{"n_layer": 15, "d_model": 384, "n_head": 3, "n_kv_head": 3, "head_dim": 128, "d_mlp": 1536, "vocab_size": 32000, "activation": "swiglu", "norm": "rmsnorm", "norm_place": "pre", "norm_eps": 1e-06, "positions": "rope", "rope_base": 10000.0, "rope_fraction": 1.0, "qk_norm": false, "attn_scale": 0.0884, "bias": "none", "tie_embeddings": false, "parallel_block": false, "init": "uniform", "init_std_qkv": 0.0254, "init_std_o": 0.0315, "init_std_up": 0.0363, "init_std_down": 0.0363, "optimizer": "soap_variant", "lr": 0.00984, "lr_mult_qkv": 0.5, "lr_mult_o": 1.26, "lr_head": 0.00609, "grad_clip": 0.5, "warmup_steps": 200, "schedule": "wsd", "decay_fraction": 1.0, "decay_shape": "linear", "final_lr_fraction": 0.0, "batch_tokens": 131072, "seq_len": 512, "doc_mask": true, "train_tokens": 503200000, "steps": 3840, "dataset": "wikipedia_en"}
Each number is 500 + 40 x the weight over its row's rms, rounded and kept within 0 to 999. Layers, rows and columns count from 0. Numbers have three digits each. The size before them is the row's rms in percent of the matrix's.

# layer 7 attention output (transposed), 384x384, rms 0.0315, rows 20-27, columns 192-383
094:483475499485470433498476535464471512490543462481527510489413509501563499446537451500591531478448530543443535522500499511540546443466452469501539538511542485519460462526437509538547437475508486492496494503507416466592555490464502532339513502464551520500471516489503516495520549465547471510535552485423483445574499544536473521484551443471542461440514500522512542512497645438583516473421525521480512506455497532413512467456543442571559511511532569441538450561486485474465512519547502514552511528476569451529485497459522541582461438558456471457458433503430496437446490501472412554
103:474539501445524470461503479565509508477593492487574521532457464463452505460509453485513549440561491507550516529472548532460492556462523455508391513536549530457502422503582480478496486491530434524520434509518427464516449439467472436459483532525535457610546492564525497461493490479535541533508425486559451492484538471520507482499467448563461466538439505506604468519551597479515507474464513509501579554504497516500508517523484446498488494449448550435541525495453569483414511449525485485494486490543504464495482480529492514557528572502461490533459428429436491554558549463478462490
101:521492513469453460496580490524493466492499432455463550480465490513530510510471511441458483509424466509573595498510466519545443363480542518530521544496484472451536549496475541567454528467512560527409505408489542456525518424529566500457518462496515514416551493540515527518533529522566568527480519458581483431515475487496528530513471499522491481530475434543617429565504547511533443438434545513520481537491458589469540500523502464472481517499488504473500477490559536433550549479514506470502495542487480530469491439516537542555532496451532461455530568507451554559487461491541583520
097:491483515476473521528432500479501490461495447488446484549530508500456520481455572493478435429521501439526539481443506537440562538563601465443502508482528493527519457522495449480527582480464510576418479462534503453487489468479498508532571528445504485476542515511504538529561453506491592524506504477532471456502478471534472459529473462551520485486503503548484471544465568490526610479559579517430491476542508479541548388440478444512475538505479532478487462502519542541505516479586601487543520510447555498480555555518458562472471409444498567455562535544551498485491494550514521482
097:520578592519556440563529485539495507542515540525472533509480434462485510498408481447498473549482524495441554509498573495483462492519557488557579462455576500474473505485515533484507558429472526563521486516504538524517499630479483530472408510479470498556443466542427484524488503457419574460544505483477559528487470463527584565459481572473532441498513465451559482476512533411505527610420510503398519463534525497519481494483474630463496475533508431534479535536456499551518507406475532532526521454536457487437528524524552455467514481443484458442490496497427467501532449470501517520
105:510523458544438508554490489521556448585488510508456499461506551475507512500431523577417492517572503491435585520520411499471516451524530557475543494475471500538537530538584477532575454523480509492499516536587467529502505459470422525456576506472472519478486550536551518495526419471446505491524533454460473527494509505518415530479496496438518564490506485496448485538492481430499447498495417558507533488474552475467534475529415515509507541544501536417484426516530536495462485481453481547467433537474489492456588548479552511450556478470523437572527475538475579553492480506533467520
099:507486527441472471439473499517518457534505500532519490414466528468559510513500580534519421503481530529508535530523448548490469488480536488485469529477506579470468536394497506562532465463519476506491542478481524467524556519459426467461455535515544511458542455504506475562473553477538483454485518466485490503541541470551443557528538486474517512513483578536470507518599535545456439499426472563509477466522543511541527499484539477434417442475510492469486559476494551540542513479442547512488504453558478505488536487517507490469508481516512470529552520550474515469505516508483524506
105:507502441481540519514489558502482482410514491500506512563425497483492447548495520445534514544528473504498446563566534502582502550425525452567521457490529539540503504493493519515511466547448556576481452545561546472535474475476503583396568490496518493470543417496547441529505507517500533510455486509455576526476499508531559562462499439577523411542566519427508550477528526526507482493589468496489474533456528512533582451542425437577471501509588540530469421556462539478504500495538499440508487424464511502491540474583492492421462533576541492549429511605529492473436486522547500535
# layer 7 attention value, 384x384, rms 0.0254, rows 21-27, columns 192-383
095:432488559561414481470459461537540490476423543514493471458480535522582497552550512512590423535478506452442504545386483504499518486511435435555531492461403528465474491462534539521400510433557455495492475495456590504543515509453506468533528529538588511432485516521503484493495458546527549551557522536502462447536449498528462475505457460481463490569530469461466455510548504487564574472496491545490563462496536570452469442547490592511549528515523501516437482481466474556515560513485435525535457505530508481497487564516448487449442544514417510577491561472459473447446463382475462503
109:551503525488474450488502535545460497432501501451473506486506481455516464502483444539497506479476525492537445500523517466482521458532562491463551529479515508461596493476422399492526450476506544470520458530511493452539495609527537543544488506514493479441465488531520511447445454544499495532479493452503500485531509426429496584540426528550414448520457510466505502509475540510503544529501457505486529511462532487522558510503516506562497467492510545484471484542532515444481530540459538463572432469499512507503447545513561458506517523479501422488505409508568525534485455488431485562
102:493569511456468506479536464500520467447452490466491460553508600484469526515472546421423508508505514507511509476470454545509541477457513489556557545510462462512515505572508454474530463520483508465509521463518521504611425433493539571448545540575428461548417502508590531530541464569533540495571529517440467438462474544468506478617484545551499496523512497461500500517448544582612449522459469487488523494567536435460481481497486519532475512467487502541434512617475434491437545462522481514545477554535527566447457565418455461483562455494494467474448514457457489515481498500467515515
104:526499543430521501541522516482544478471524530478464508460604566527513505479506530504530520508451533492530525495443448487470515563485500524418480471518487636461522477519589459498544443512540456548583488481445486525479443508498466481530513589508511500523539460538499568550449510544511472450527458459425538489529395510549530556486466493558505535527482454529509405479561485480587507481545456517510480529513444430458535477487550464499441594517581466551484502413571468530471472485497479549520468487394508456531457521519516464481460502462511498597514493532532529519454554490532567507
107:463451455593485464525493564530441533480505502479484509460476524491537481507513428465467523578479477538509514569530521578469460504511471515539489497551556473521437507480532504497478458482479565523502450460564422525524540540487539545444516504532471496503530486523524518506474488514461576500484434512479549565560562533535483460491468606430565577451557497479490474496469477513433478530419416536516479475545528495565492482555542510546510482492532442497504518523512488532468507516524479544532509545502457519419487538412513530504472437478528514473449507550528448552529477533447526454
103:488463521445452445433490449376469482485553471503437495468548594540483484468492570509552504504500515480493500411539474477541570538490529496485495472559516446519450484479522527529525471511529470509483442458487505559448470530545456512537540563488497524517482482453525470547515556501555453455485522494523462477500536510473392562563445490485525563511542521479471494507528447479432495509542474598546578459553452505436552488461436470442500522555508560548478468498494500557464513539507460525542523522511509497488540494448520541490548475515593516490545491502524490457484401528496496434
109:528463467530585470512479567556536516464458538552507503448495553532490436470501516431420503480534467497506512533542538496503472621511483514441440480444462533401466471459493533512541529528515490522519438515448535461512485507470486473504465544458507557550526479471471501557493566468558471497495531511421453466452462497556569433528514525552431503471525487488484496499502527542454524556541476476509435471488523485524556528564484531497547528496483498462436468544435496497541552555536558519426498462484504598477534483409442543495541497591517571530455502552492478506480530510519551445